{
  "d_mlp": 1024,
  "activation": "swiglu",
  "positions": "learned+rope",
  "rope_fraction": 0.25,
  "qk_norm": false,
  "bias": "all",
  "tie_embeddings": true,
  "init_std_o": 0.00523,
  "beta1": 0.95,
  "lr_head": 0.00435,
  "final_lr_fraction": 0.1
}
Each number is 128 + 32 x the weight over the matrix's rms, rounded and kept within 0 to 255. Layers, rows and columns count from 0. Numbers have three digits each.

# o: layer 2 attention output (transposed), 512x512, rms 0.0329, rows 504-511, columns 0-63
# v: layer 2 attention value, 512x512, rms 0.034, rows 505-511, columns 0-63
# gate: layer 2 MLP gate, 1024x512, rms 0.0396, rows 0-61, columns 0-63
# up: layer 2 MLP up, 1024x512, rms 0.0397, rows 0-61, columns 0-63
# down: layer 2 MLP down (transposed), 1024x512, rms 0.0362, rows 0-60, columns 0-63
o504:093089108120098166111170121098155095134137153115151172134149118095133132167100095106088172162147132149137129033084120129135120109106115094143123143095114084124112182187145100116113131122109141
v505:145126091077097155101139070136124129172126151161091111093130147098055171133112095111117102144121150121139115126138130150154135138094105084153154143110146150128153127145120079161131090097181108
o505:154118118170113141161118127141165144084158144138094088152123089141063143118179156100146101155143143152132070123109161110147157147165114118123152065143125133127129169111120130087151083166078138
v506:146167134119134142157108124125108092106129106162108108091132103069172101120149115125093164076091101191068180120160147077138147126163195151173173169178090141100121110127133150160142132189151134
o506:139106112115093126089149139180142098099086112126145178125105149120145118128103100126120130097157111124135154109106117126130132120129156162112148105072105167125122101096142138091163148129129163
v507:169062127105098114158165139122111144130163174172157138103097133142106144143087086126181085104081104133093087119134158137182113165128165154130150106100146122115124114169170107143087120149159158
o507:094143107094152099128080173146123102082150152138168150112167175169109150078082220141144139109054123168147116113103110126088146139138132121123138092100153118118147114109151102094114113109089166
v508:082090099134152116121128122196044117150111111151136128145131185104164076119127146139160102143122104103140149151082126192107131110187146117144102135070085164162078133123112146130075191099128118
o508:095184165066124158136126091166077128116093116114118161097103127164134123138181136162133133059149145127099126099146081088138168129106138154105157106082122082133117142168081088142103135106132108
v509:146147127118066139151087132142145169166126112161089138118103158151117135166113180113070098152091074114132135150122114138089140120198123114142121129131150134124141123122116138122104128153110133
o509:156151120122132088153148135116114111132128119144141105148104142156102152136152124072126119122089133118160139046114116133145080126140130074132089132100125132132098130109110162111121119111228163
v510:108118122147166167129135113174128140131076152186101124156074071123141163088161102122142114140145126130127095113120128117123099098114119091105140120189105134111152143128122136121080099090150140
o510:149120150134120125125126127138156108166141132173113156145191169139113112127123094189136113068142105128078119156195146136178126078068118127128132069127171112108150144211122122159107138136072127
v511:168097164101173177093158153131152109153095145159067105148114126119097151154155120118155100118107089139111094159142175122102138155088159119179157136148108126152117144140104080136125168117183114
o511:067106132127122189076150164102140156137157141167101106164134196132117138159110025116145132067131160135111124066088164168127114142154120115094141124126130114206113160099130044098143107100157127
gate0:094174145153122128113127138119114104088167136107134084085100097092178173139192148144046152088072149124145120087137137139158156153088105146098152120105135091102128097166157058158116159069088090
up0:130091128106102078174117189073178116138155127149123089174118129107111134115077132098147148105110111120163153070054150173143119134073124181099141127120119154147147142089118102141143150193137101
down0:114175112154164073086076147089100133124168205129148108072116127146120208217165166146111152154130165150097058082138129176107095119096159107152102164145138053160140123145116102174151142106159082
gate1:129143116110150126110120107126083122141138130089085133168142150114057126126089066146125152096174109128044087123137134145153106141126135182155100138114107172084110140067145107118120072140124121
up1:118149104130158122163070191191133153142140099161125087088132126104111166148135138135145104150158100137097112075176085152107194189151166148155118130137065114084131136172142094131138104129157077
down1:145158121109143194095100131124068165160198066198091089135159158101072178161150171145159123132117120125118038110150114134092117171087146114107146114144124115089149133076156147095093082145149106
gate2:156140110118161169169154143144150142120096165109148080102069058101093078086179121158133163122186146192140130116093173117144153101125154175127136150118097111163127157102153079110145153166134116
up2:120120150099090102112074100173142125101138117195130188168100135109139175123150102110130126086069136165158130161107120088074143149095154112152117153148149152110154110151130127160081122154134200
down2:116123116121100110098138147167162138081096057152124135138115072168131151149130102054127135088130131132105139110148088106136186164128182100135087115110106162113143150166151141150127144152139123
gate3:174068141072082102135061121048114097098108126138146064161205157126098122205153164165118136103139127218158171122102099169169098122105120087105088132122122148145153135149097125112149152131107125
up3:134143116125161131132145151132108178162122183144171115132131118150109146108174113110181091113130124135091103153170134089085091166140161159123150169161143155145117103089091096168123123112115123
down3:130100152183151163141130088137173145112076112117069101133110146097110140145096127204133169146125101087094117166175113187088133144113113135130101115092096148101141139098135141138132147094139054
gate4:169103092102120131086148139175134180151109097138135123094146114114182142115125152123131116134083155132167106088150152111143175117122122126168176171062153092147155120110122148143095145094108106
up4:096108125118104144151171090123157138122077145148147140127095160067149153136084128144151146076171145150134126123094107120143140102148120116135115174141103159100088125144105149183105139107051093
down4:144143094136091135123119157121112133121170121087110143068123126105090163152121122128132137108122107134187155132109093154119158152114255156119093127131134133066163107134160115179148179136092168
gate5:068127094117124124129179146177075086144125081118070115151199107111085155128135135167123110134119080092165102139127092104126087127082144140095104127173147159114128120147168128149174157099112155
up5:167177124132143114161125189178141133141127142153074108123169132094134154092135136120103086100140176079146153134150153150090122147147092117055145099109183094112087065091136147133140136122132132
down5:118118171080101139088126107142145103123079130181144099109142106102153127142107113137108136110089102121126137144168122107132168099120143166189054119123114141135170100114182121092108092114132166
gate6:163152119135191103185109142114181176096203115142113124068087086129138170119105097166142140170132152130121054107143211152191130149113123089170121153142114181167105115092155111102097143113151098
up6:155138107084112123147128089141186179130144120083117137166121107199082119135164072177134138099157157151162099136107144154140153106112136091138118127154124102153172140112107117156064135042167190
down6:113050155156133138124171052176141140131159133119187152152069144121086136159118165122158225100189163121124129191182099135132129054174108077130103145201155139168117114129124072172134093135122115
gate7:126122159132148120098154166116149111092095125038126051102159122067127141151099136082145174142102112074147137097169114135179114141158101139126112131153161161128110124140052086165100099185100109
up7:092190124159117081202123142136067163108142156146127133071132096093107179092059149120093153149061138132110111132130134106151158080127117086105111185178139179157117131098174113124129161120093131
down7:127123042186144170119163125096116143084086160134172088140188124132106120144137124117132143133117089115123188127120105102149110182127158097103157115147178147101130077118114132109124148200094071
gate8:192166255096093134106080101132108047208127179125136129120149153099169131062133097145121115087195132094112148098104129148207203153144138142147116125147094092163100185166091152162139127130138091
up8:157151184101159000132161081083134074090103146093111059152090133130128067125160123167155111087172150081155102152116116120121127120163137124125154073166193123166133188113135129097139118096109084
down8:091124117134132151135131123066166112171127161129158102118164095135125181087123076145135158106138106104107098160156188147146154134133115099109071076088056108175085118131080143167149148166117100
gate9:107177152142150160150143119125114121100068106107130150160049064100123136121189197126140104113173112089146155167089120057097132119124121102108139133155140116109067135090112116125135178118187126
up9:106123159117165104131177037098207129084119082091119124162188137108112092114140129103044122194151064126188143055064104139149107151195167066140133066085080077142148130093157148145169180129138117
down9:133142151169157090105104174071032097100201116187119134122146151136069118089113077126073067088158139139177186097111118112073109172146170101116112082039111144063175088064162146157188108122175165
gate10:168143135173147084082111141085139101138089100129160153162149160143165132098158120127164170140151097134138232102121084131142104051155148095084115172102150162052155096144097117139151106105127149
up10:140130069152131175158124179062109088065140146182077030153134134064153149140088115140069140147175131114168113098134099164137132137124136213143122196120095080140160158175176161184199112025133088
down10:140149063158117147147122186075189107115117122175139095103115162089233159108103145131110168137124140170092187142161144164086091103133140117104096163069126106100174102138170158185141085130110082
gate11:124076098172110146093153136108104110140168131127127143130141095150134142134138085181118035142114142082121176058149165152086149177018134128155084127110149177162085140116098131149096092193163058
up11:129037111113202104159133087096145074105063140129121108117161078118037134122114139163156160148144147165156118079060114150147117128160110143140077159110160166104099116104127082118164170118153111
down11:080166106146100111139137103130192136111151128108097094094159112121169104106111094109125026086112182119143126135177167133135150075095132119035098102166134124105130149148083069088136144106087086
gate12:178139114078063061130144101099160130097111138126115133151163123153089127123136116085136160087179157117156113128126160139142115103168152139155185174095131146184129107080178131127091160122167109
up12:157155133158148157142144162094185145146125097118176150109090074112141167085105091140122085154108164181095096131093153102152158126164187128122089117142158036062127134083126086107135089142110117
down12:117116150139158144163124169158108140130101158094124115172149132174106110176104113112116139100076064133170181110083133155121134092168131119100141153077132140116129095183131125152127174118110111
gate13:128112166129087122117120144119110134105109158105128163183120116113094141120194096195046154130158151111129144126101152191181180097142078128082118076148176159174156090128060112132210142154139064
up13:150096186129147144139078150213134184129155122143135105126151136045165151067089134116137153129144193150209151102135051109143109133122166064084121130154105118080171098056122103048082161157109167
down13:111120131148109152163087110144169124077120147167176122141148124124086102133114084124106077061160191085094111136127082140095095115132100123128087140111184142057151115057153098120149099102168106
gate14:102105133139095160103136187106138146078116114129106127119189110083129122144191106126094110180192150119127108111196141164175095122133123144162092121154083120097160122133085125082129096116134118
up14:108116164119106111096101090148122113120200170114101105145185135131119161086191126129134137138134196052104118141081149096131101170053111112099113165139072142142143134083123088077165161088101122
down14:173116074126150179148151134114092130177117093115149174124112105147160088183117142146106139154125123120147134140158125104110128128120068134123133126125138094133111122129149112145119052092182096
gate15:133095112098130176106136176130107126093134136188109164142125167126117095094072151102149114112128165132120122103124141099150146159108076106131172083142156159131172078149155120108080119177149042
up15:122156119091153109145138086125121125107179073150135161197207085169089136097093161139134134170130181094133124142087166110115102106104151194070102118117133158117086120135104079139122177146093097
down15:122111106150158155116124144137109119064175152131138127135115141161159110097101193125169096143111121153141098074142137115166124149131124160134163053109167141119123149153199129132125187156161112
gate16:106162155092133132127094118181115155108070117148197127118110171148130123131144170155144130147152082121146107200176098110169203128113118082155098158139198098069092064122083104137120102103083066
up16:086143116147101164166183127129158101154158115079146136109147154106129136075105125133161144099130123137178135172069144126136120119134142106096181092126117156199131086159153139145155153082137115
down16:150136137072132128137089163159128087116106120135132125145178155107180101122111153119097082187196111116169144155177116101094129146207081072089124104177146128160069075097067102175169156091110101
gate17:124127190151145126114137142116109118130151102103106100147167115164157157156129151128106152162165142099158160162127117119106099130152121074150088172141142168137052096110161086167122146136165136
up17:129185075114101135127130059117129127157126082178145121124106156084128146119144093134145157136102083120136161141129096175153071170129161122093199115130116183114099151089130105145098099153175137
down17:076095153091133134164141115077135049120137197102096133165208094155097097155067066162124082129147119110183097143135136114174140160107102136120082140168174150139107171165185149130170107169069107
gate18:148171132144098115202184109136133144092099116119126105133112193106031148143075073104161118148123141094103144167130072191113122119103054126045144060139132166098113090098068121146091081129139100
up18:148130187130093108094146109107115109153154078123146143090107161156141100109175148114161155127190080128111143202117137039134097124139180057172127218153117084092134145120121146182101169156155151
down18:160149174067097046143162136103109138181067159161102113124107177143121145105149080114106109092117042115086073178086133093099139102150128066191146150160164123145120077161105133123129133076126155
gate19:149122141140119116154103139092122170165086069073158139150067104033150089120061085148107166123198115128162102134105120110154115100129129115125096113168147039105149138124108114155082151064120119
up19:129148138155179183143153083145156156083138070158122115170172127066103111099149142113118190105117154147135112130194125091126129078159182119103179097107084089148219100141086123120121150114192119
down19:114112124137150182187146153062142192122127092093126128169152183095109137167163079198112188148095176150167157104138174152166206132154150144079154115116101095167156117116097113068193112158076148
gate20:102130089159116123123110101087116123094111140101100137112110157087140128093124147128124131195110213060190127113142166137168217129179138152114154122094099115121134171141125149118084163089135100
up20:100110129122092137137121104147144091049089141139106132067128107151146103163153072196114126104132143118138150134102126101084083112166165126168140176171154075112088109103092116108118120158072126
down20:099096124114123165136158079163133114120074154093132126154063152081134120121173136093098174131141150158177106100126154143116095132053114152146161178185105073030124120117060156157079121137138137
gate21:188147146137179125115101133151083161116165087122125184116109111057121164190145148155138096110122088147112131132110076175131139164135110178103081115149133172120123179099124096086133103100114131
up21:128090137089128077110118130111164113108145154135101171125237120172147120094076128109072186169175091118108093183147138167139129168127083105130075120098187112128088091061140113164117133197109129
down21:135163187175171055088117171090120151108047106162185100168147148145112188078057093153160100132124162141090051180103135171135127111136125155107136090129100080165123163136058108158121121113099094
gate22:123141078078118125087109104086126131140147136107139196134142137136177166129093145147116109098192101173162141138124140127176123126097112168157102155077152120144129104131080093140105108157104105
up22:129132061093128193120093127065131190120123052109091183153140101137149109156142180089131150128116097167175122099105156153084122138084088112138146148105125140093159119178136158158116110180091129
down22:135097158137107138166153129174150115139100110149077143135121134144108105144137125106145151166072168188082135064067092061104103157144134106118150115175147129119153089030161167145188143101149090
gate23:146164111176149177110087100148165155110095156117146084104125111099125168153125074144191081138187154101149177144089147137127123095082098145175143144115119130207191122114162119140088163160143106
up23:145116135135115150102076124133085079101149100107171096153089135147118105098140162095072140138156153018131092121106151037138132096144086147150126111085118173078143125179155142136109133121141143
down23:128089127090113130110164178152140119112185153136107154166108096125167098144152119111148117110138184090070111132168109112107138095156116145073169087104089125083145100085124088131176090104091129
gate24:129147104169087130099121141181109112111185099126134129147091084111177141135153155143100152147124150148127121152089160139150164149120200139139098089112136133145154194091079059143090063129116095
up24:187164179157085133124098145151072092080154130104129157074156179076154112132173120146126119134161137162171127141072136107132064111114106101152118159157125103120140109113154121096158105066146131
down24:083149164149131135131134103053126129093144105127141083153165106110120094138147117153127171140109164137068081121093223145095122049126126093171121112127135114204131146102146158125138152118124131
gate25:142082142148169186127105137143107127145141221120140123142160138135149104100138074148117178112184089141064134160082152112132084105127087135124113114129097130108067146114192117193109136068093104
up25:135142107140134111120102144088120088077132090122148140154108149177103102107159134173148114137123092096160100073163125115175177193118150105168173226126105150079207133095111198129127091112153170
down25:148143124171129169107146123133131141104141147137163145105170192066132138096109153131163119178163163158061128146058167116155070106111129199163108126142168073161119145120133158122147128105179087
gate26:097158119163137113090177111131190078125121135087076122129103116097053086094114111170122144123146151169130105087145155061103154125094110150116149168175086116156168146147138136134149141101192177
up26:070144141187127159134127063109109148140142060116141124198132120163098136109133121146068118159096112152120131107084165137167104091172092131140151125157154079072113112096132119091092184121102093
down26:204113100077168139166132146102120126148135127172155112088185136121182107126089146099073116139112088078139141166075174126082078129104156146152102167097131143126096093144160111170150058127100172
gate27:155156105125136091117086183203111137137162123094127118181153144150070103102120149132097142123148137127141130127163119125109146132162120041102087112093173133138091157172140129192109081139088125
up27:170148127152116077103114099131155123148144133031089078119134117069083148102151163140120140145140159134157105173117104111115125069103183125074100169096143146123073086080157107090119065087082196
down27:061089080114163094090129131093139127101153084144156089192101204145087099121140095123107148184106158116129107122127145151109129209118102109142061136115135056130112064105111174131144112094134144
gate28:154131130141100147133092145168084129141144080118133169150098134156082190098191075109133081162158110084129171130125139177117195142165147176115065097142169114142151154063127139187140184166115116
up28:097172084141168112088128119183211118153124169120121144136140081160081178100144177081153119122170114174101188115150143156129078140139180127134127071054194139190102121142138158054139163137096145
down28:137123137138185139163171168100157132117162159149121092153197034107186096138134215131137093124104138140094123117154129114118042139089137075089174138117119103125108142160091147095148114117175085
gate29:182090089155134149176136097142136143083156070167144113091108147117096140143110148109171138130181068165147124108140151216127142115145144121092137128165131098091141182137160147187109167170161085
up29:131120118126146119153150136123107138069145142169124171073168147148136157127163115081154160152124161167143088135122040132152119154057137086141156119068174131105165154086094116112130131102119121
down29:166151118120097132127164158113099088146091189057129151196208164151110155108152097114113228121138155136149099120111100102169136145155172105133115126140128138124101123150132135167113092088101154
gate30:116187123148143129157197173124101112125109113140129150148128153186108104124165140121095166144126165104094142097137196114178201127098091102158093062110094115103131119180111110151088066125140125
up30:129100098138082131139178090097215111077162176136155131100133123132143147176113132137117124119117145121169120140133120103147121130088070160133091141107111110103116184153142155068130133122119106
down30:188141133089134072116091059194156119159128165152070185174107120126141096114077130135119153121108145120131144170141126136124085131195090090112154043102159141154135146085109128146146128119142147
gate31:122112085125053141135088148141147156125196113077122118175108162156056083117130153125163131147121099151139123097127118126136104173142166153119060163105127162067141124122144122109134130119154168
up31:118110136114094112077121182166192134134086097147154136143097114104121167042107154108104137158129166110143081121131140106175155120102139133130106059213148177170097070139092117068156132139114135
down31:129128108184155170114135078081087106140128161085094122125140083112161142143111103137152161105106148144117150095159185075147162117069177111136154199096062090169129174118091111116124126126076141
gate32:106098149145179079156118138109118184110140140174112115135113100147151124160138081087161143107115190139127176162152168127090206137102147156115144129144092191124115143060137022106116168150143093
up32:126144146076135109158128112172153088190224094109090138169221124130151047106124124124058111111127137168187104144169133120162146097096111147109146170162173117123100143128116172156147133123107132
down32:052104152042125176149138136119194100139104121138167128109198151166159102107143168192122110083065138135109127102166110122117109099105099118148067101162094122170116131181132081160169138079081154
gate33:158105139104110121130110148113128119088068155111117122137135142128103088122119095129129195104159120136107121202142129118144117123155109105137173204137197117088094074125113110106117096114124128
up33:137073137141149124155149058103111085143132107104159087148102169059142163098166111157059134109138170122121072153104105090122129109039110087154174144181100141151164144177103127208155116147130093
down33:133170126107164133168134200125122105126159121072096191101176172172138132099193163117096115135131106114119129135157124066157097168101153119131151079149116155171093181125137150155104100129155146
gate34:130104146191123090119086093119085178122148107106175081153127127140125127074151210152159107153138111124137105116113118145124155132138155109064096183123153151144098144157189116121117151117110119
up34:127084101115146119151153143150117091078107106160157067105166133123109073187133132075092165085088210088096109104150152097137138130201130169208103132087109169151170085210140112054148083139056175
down34:167104074080152109130134141130127105177184132165164072147166127096109115148086162136082186072118160120140100168112155117159095161139106143161104072130146129137136092161148166074149088146118169
gate35:224076108169185125108124099059128134126150132185155106127163110137080116127191145202139107099182090087124090171147065089097101113147092136136074175163133163107114107178074115190182175166161142
up35:094104105099144182120162168186165150153071134140120134120075150095135061084165144136144171139075133121129096175176091081091131091146108128123111107163085112107085086126100142183152147128129177
down35:091086038132104125118131118132124136156156134092130123162130086109175113110112101120125172104116164090145136129120187050138139064164151113203156112164108146088127160143138138130163084166192075
gate36:120135160144118143147189148137160149075194133153179142131138153125102124143120127155130146138166112129104146126124168141084185113146120123168124172145088120127115118120060116134202148120168092
up36:105195161105149105199101137132070097121137115136073126124131142119200126128163105138139137112078140130167089114139119180110126104172174150095161140092109115128096131073151052146122132108151088
down36:124118099093122167103177159089133107135109067100106168158081113111058096190153114162112145089127102189158102136120134135170174130068118120148129148181152202136153135155100166137151150152076114
gate37:115047120139022193148091091088154129153149158138151176110127115143151107144133108121057075139103109126090109124126052172119125106113198102210146186132088102144107152165145117114123079171170125
up37:105082202066149107150155046183111177146109145121055152214121101147117097191159139141129175150118161087106077108074088144209173120132117127111070156157114082085136126160097104137125138128142120
down37:104173163153127135160085184135112115137130130104161117115063140126136163082118116100145080108128109143188153125152149159154089106146072111143123081086110174199168107065113149139161128151084154
gate38:125120161107071060183105097166111084132093153128165117110145177148102127127117101129109101143150112174116110111121159097125054064101163119147096157084087108123197112144094054161149090140085124
up38:125116129174172169052143150139120162124186141116139108175137146145120085124138141134171121149131246101098097143123117129174119089116098130119119180174147125180118191164133128151137136110154099
down38:140117128094080102076149129149198134191065150105162080156110098118177101168084130126126146103107146142167131141129165134093138117137135123121118118122154047158100132134158196147126157105114126
gate39:115171135157143152084128061148069126072158175104078056129094166146129123101196104168128162093105183097073141128145083144128135154071166157117176157119072097112155100128114139113147159164120092
up39:137192131145192101127070100107172148222136159138131132088110134084131084095172155148166107146181132105111124108148092103181199097096085136115128148165114130130125031101115108138095130158081115
down39:116141136084155139121150115199131088175113125134085056121114099107136169143134153182089144061138151146134124108121158141083054234090083128132142153105141113124075121092108160106101148112136056
gate40:129136087155130130070142112150123156151097131065176073147113194137163158122148151170141141139153138128175143156163096157140058138121095161141115124115099085155143131137168168086155148134083102
up40:126081149140132183116106057149119080170132095119093060138213180116057138130151089135133088134118098115093148137188158134089151134139125108190155111148118079063160134176127131126115137128089082
down40:171152127145107096169102141120055118062126139159203117139184078134089076117160046082114121173161103137072150090139084159078107143094161138129118166121110188161122103118097127124123112119177135
gate41:145129090122093160109039134121140100110100170116191134124103094111126100155157190102152095113170112142145101133211139127117157120172178074112182139129148097130133100130128131101139069138133137
up41:149182123170113103152091122127104112134074129124190169184106188139085183114099086155127123124102114150112118076156132165161099132075044144154141135098083145169150157138135067113130144120132130
down41:141117123091201165203089136155085153188150132089156134050116114124119111076129158146118053119084150113142071140152153000118147170163171065117087044175167079116129150070102078081151088142141130
gate42:186133119119185167175151133133194096083110130096130110142056137159136125159116150125119131229111157092109180102132094087153129175104129154125073072129156121109170081120101130144107150185145111
up42:164165112126164085122160125116188124129055192083175104103142100125156120123095081133089089189119110111086158140108129203109095182149119114141065116178089127066139102115124059142135169062143120
down42:145058176142114127127087080113139101158170102158182127114169123113123112136151127183139161135111105136168167083100157101141134181160154158040125130114110181136113147130133184120131116165109118
gate43:132120114127138191105142101089132136071085115137163102191121102160048146201108147181138092186143098140149107191149100102186170194116117156162103133139168139123101166081103130146130139111107154
up43:133112128034090133140187092132103149126090130154181146102119180109131155044146151114100187122093131094117103139115205104136113179122174123138101136177130121111136154159127123103169083119137071
down43:134132119134104176112118140090163135112105103124145136152100096107090170153119128095136041169138098150110083088110087150114178149110152142152116178109185189115096128085130156143113152104132143
gate44:157045167149134142166146117117078138184148131112165138107156096128104138132090116151134065157134145158128075110150098161139152193155136127081149087173156111116135083158154140159152141209098102
up44:121145138133132099118147139159089151165154088151113123134146135132130157196107128161105131083163109172074052115092127115100195107108181148143097126201124136105077092066133102057168124141137143
down44:117124175133126159064087130126133114152129145119112173064133084104114110172120161106128119065147078126072180165116144140133065145119088102112141115147116119133180134169072130183113108146091030
gate45:163133154143178108155114116128118136139101142067085160159131135065175135159131131086091109072108101211136156152177092202164093133128142105147160105106115165130187096091088114134138080145055110
up45:165164099200162104145175145168137130085149099114173132137145107160160145153144158137115086106178117174105153103089095148112121083133175103149103089143126137159175181078162128123114158092112129
down45:141156088042135115146082111102135119152160112137160075133141135133148057140114119138121119116121127160127090085135156090141064158159105083108166108205141173114088130215132150063113100131113190
gate46:178080109175125146109147166142095143137111104104143151152121072124080127144173122126098125128145174106170149050132171145112100123093112142136148153156129125122128156097159050112086137078090100
up46:083109119104145159092136118143110184183111119142167136117138162092162118105079094085124147149118089153181134130201166110147094097208144188159146137119072142110091151152109160126129136089125140
down46:133193125110124149127103188098118069142188180141052110080183107037138142175140100147143164148134157140116120205115109065141144107102070122139189114197092114122155078115087105148179139098121054
gate47:132132063111102173137129098090137098137096174138121126174102143150097177123153103129129113150126138117083119150165154090102180151104087220088048173087125106173157156136087096066117179139095112
up47:114093117147163099181114143209190100114086087144145163127090090086107042115099094115134150150094154162159105123143101110175099091206150159132191093126167184088145119129153152101101128138135162
down47:175095086093087178155141151140177131115102115128194120110146205098123124096092174184152143113143157151157138123209197143104139129094138132113093121155150139116161110087134165128154129153036187
gate48:136134159117136074098114117165172070083160164142148167109082152096146165145116123150152136168136116136110138128155092100225162173096149136077173161087100200180124131146166116186159076119118168
up48:127197087132176117125143090108191101173117113189106103129054107097093111117095109109171163120120126151090173097119110159135106151131177144165139106095132183128174172094142154101180153127123120
down48:170122106190129118133121151126111126122172120173115103090178092058082168118140125041108144163182121094187149149117104162114110159156128155125100125077109171124132115109154107139161192160130144
gate49:101106118135111163046125148136141138101092114148158120203099140125160097142117088139160138154133148161126159113152120153185122154159135067149116123174072071167121132148143131142201155094173115
up49:129131090142169094135117098135142137115038135174145118117126124174101104187091094113166084090107130166091143139177162144130134137123131183142120082134115139107121149126103109095128156168100143
down49:116110154114164145086072088129111092115128102124084090149116129167140067159061175181167097125142108159153104171147123135116112156180165106132183201087108098107132148120170141127142138120162123
gate50:157149222125116142094081132124079133154108079120150135048086121117129165118113145126109072100105083107154113167150138126182175181178150116157147144165159113113064097142157115159109120107136141
up50:101135139105124141069120094176211170052116148100093125153104124169112183138094139147144084088132114154134108108135183124159078150144081163157162112125155211138117174171150158140102109119084161
down50:112076139128112139115156068192145135097108148113098103143136176140149118120110125121135124071150159137141112079121174152121099146136121127210136097141112139125117165155159137130105131179176084
gate51:132113183107143111190138157120128101104151113088091160129111111096093122139165134118175162113093132141104077160102073116117164194147118108090113120133100110115152103121122121126119151156143099
up51:167143120129139102153078126069105141157075131084148134155140109131154189080149128154141178115191120077095108129108089209140096136123122103119178103127148109157129076116117102116083125116127090
down51:124184169148144106177129142131135104138130094205082147092149178122171104150144121072129104159120142147103104085158121131112096165119174087128134191127120187041164142174113154123154164163182167
gate52:178107098139117155172097158157150127175108113143080126137119144100105109123165128114168106150131148102035142166115147117058124091165139167121137101119186082108195149105106163169099168088139135
up52:151150104142137182112064072163157135074115150111126138102095140125127116099140110190149174126155153141149104181169139177158145147151120173133161084095123134100124108106147169087123142052165076
down52:106124112143120135151103136180143127111140116142110128134116137120086154058088114201137162124155195148199111191137186126134114122109152217111183139074161178158119127056153126068128118111210072
gate53:109201144092114093126093142109132150146202184126123127150179110183114110103172146147111093095134109146124140141148148078146083115138172125117095213076129139114134157165100153166161148079101095
up53:176153132091083081129177077097090180144159115106081121205140091094115156110083135144163159142118066089077106137155166157171129125171124094141137165157154155162115150154108145133116093125141147
down53:169120155179118112139142145112145139076185159118109152093138157187135153084094109104163064184157142123121129121156165157113095206066081218147104106092089116113141172102137154155141121130121085
gate54:155072060123128135127178117186146126103094122150144047161148174156123147162157080196115108109153124145117157108128150122086125141059097140159054106151113187146150111148140082079161142088157146
up54:139136178085123145124128095144134162135133152125057117107098134114154141151130166127094109148203176095148159100100107157126094127164132088140130154135139119187066144137078104079117160135103095
down54:081148098124098165149130185121106099131159104109160096120129122148154135137140131114086126118087130117160133154150078123103176164126079122158128106168159110104122124166130119105091140102105156
gate55:109134115193146137096157050096087151214135092066123167174151159037139089162106137140141095141158092107063092116190099210115148138102205141127104140138108125160108081121129093139184180141112122
up55:162137105161117141113091176139065098157092174169141125128151154123106097120111101192117094147131177102097025103129117085095119135113237122130145091120094099154116090146132192165115117110135113
down55:113110134125139130101153185122093152102129142161127051142164151101126135109145111176126182127168115148072102129181111075190122135043196098102116186112110097147143140101132127176106129117089125
gate56:140186156090131142119158120100143141145124109106078173170129133111142094141101134163195108164163140167147150128186140161176097083152139077142159118104130109146116092118126134144179181120079128
up56:114154100140101117072135150063174144146113163145097159113074102134109139161097115155145137159142135205151131077118113088154102090095134126117133184161111143132100057164173094111132141159151186
down56:070147110127109114119124138127137151162079155104073096105101018154121158139143104164109135187098182171083116144112126093144180135111136185099132184137149182115175151132162112102111131101170119
gate57:182123112146138140112084160128153105085078092122088120084108165096075137096129153068135121134111141101098110073111151085144130165186115115080148074126150158135126172093090183119147080112143191
up57:140130086118097106119110110146122162133102091144091156118184145108149130139140095147092204093126114142078111151117168081155177138135146074144112083189127159109124134171103142130092073125129111
down57:184128119161153142111113141112111109088210154116169083160173102131136150162152123213171091135164149137081169165119112172150123128080152156099145118166165113118159129134169103047140147162113121
gate58:067092124173126138086173095116144061145143122096152060146149164128118121084168158091106090155148080137146121138130196064163099096179137146189092184121136123166126166119127100149121143162149148
up58:184152097134090089063102086157112140122120127176089168081120098158101171093145056137084178139142117102099162116081129142050178113143154117132122093088115122187095162128164063172149124153133113
down58:117089078114110100082149163153106092141147079138192147121133208095160140102142147086134109156100117128099042116088107092102134118152118149156098112079150124122115103171125166166109133176118138
gate59:142142187168121152134108135107116105147114184172109116131169098121158129123095083115151176163107156134086128169170120141148084125104150132184128188156120130158138109058138123134169083106112132
up59:087138088120082177092085148145146128187125157053172124127126155141102215104157111101126136122102129131102214162127091193104166172150049219152091156155148115116134119127157108173129136084090158
down59:117098100136140134123107100153123118145157099091131080125085159144098126125129171173138157123089154127139060115092167060109137102128149100087147155101093106137135127163076182138082136138134133
gate60:138132170150094118201053176129096127181110143153146125138081167165166143158168129142141132101110177136141167165121132156127099133142142117121105108175153133148151155066169148101112126133170094
up60:109146151119112098118106085052137052176099133105130124141153070155168166122173152124114117160113152219086150138145135115116119125104158102150142117180180123164101114133107142136131059128066118
down60:080102099137088149135148169181139123108095123087099124119093141123140160108119137113106158063089093106163139169154152203107166180127129090123092123113115140100150100172141090129097137135079123
gate61:148123172116067097095169127132135076071164095136131115147139203154120092054134100167109147102108124180175127073157177154138082069113157121133068157114066041140150054124212125177103099108140137
up61:092119175150088112130196160144075142203150124115137082058180138153140136166226128135105115099167132169248159122153087175097094039085209146164190174163165086132095102076127130136125183110168155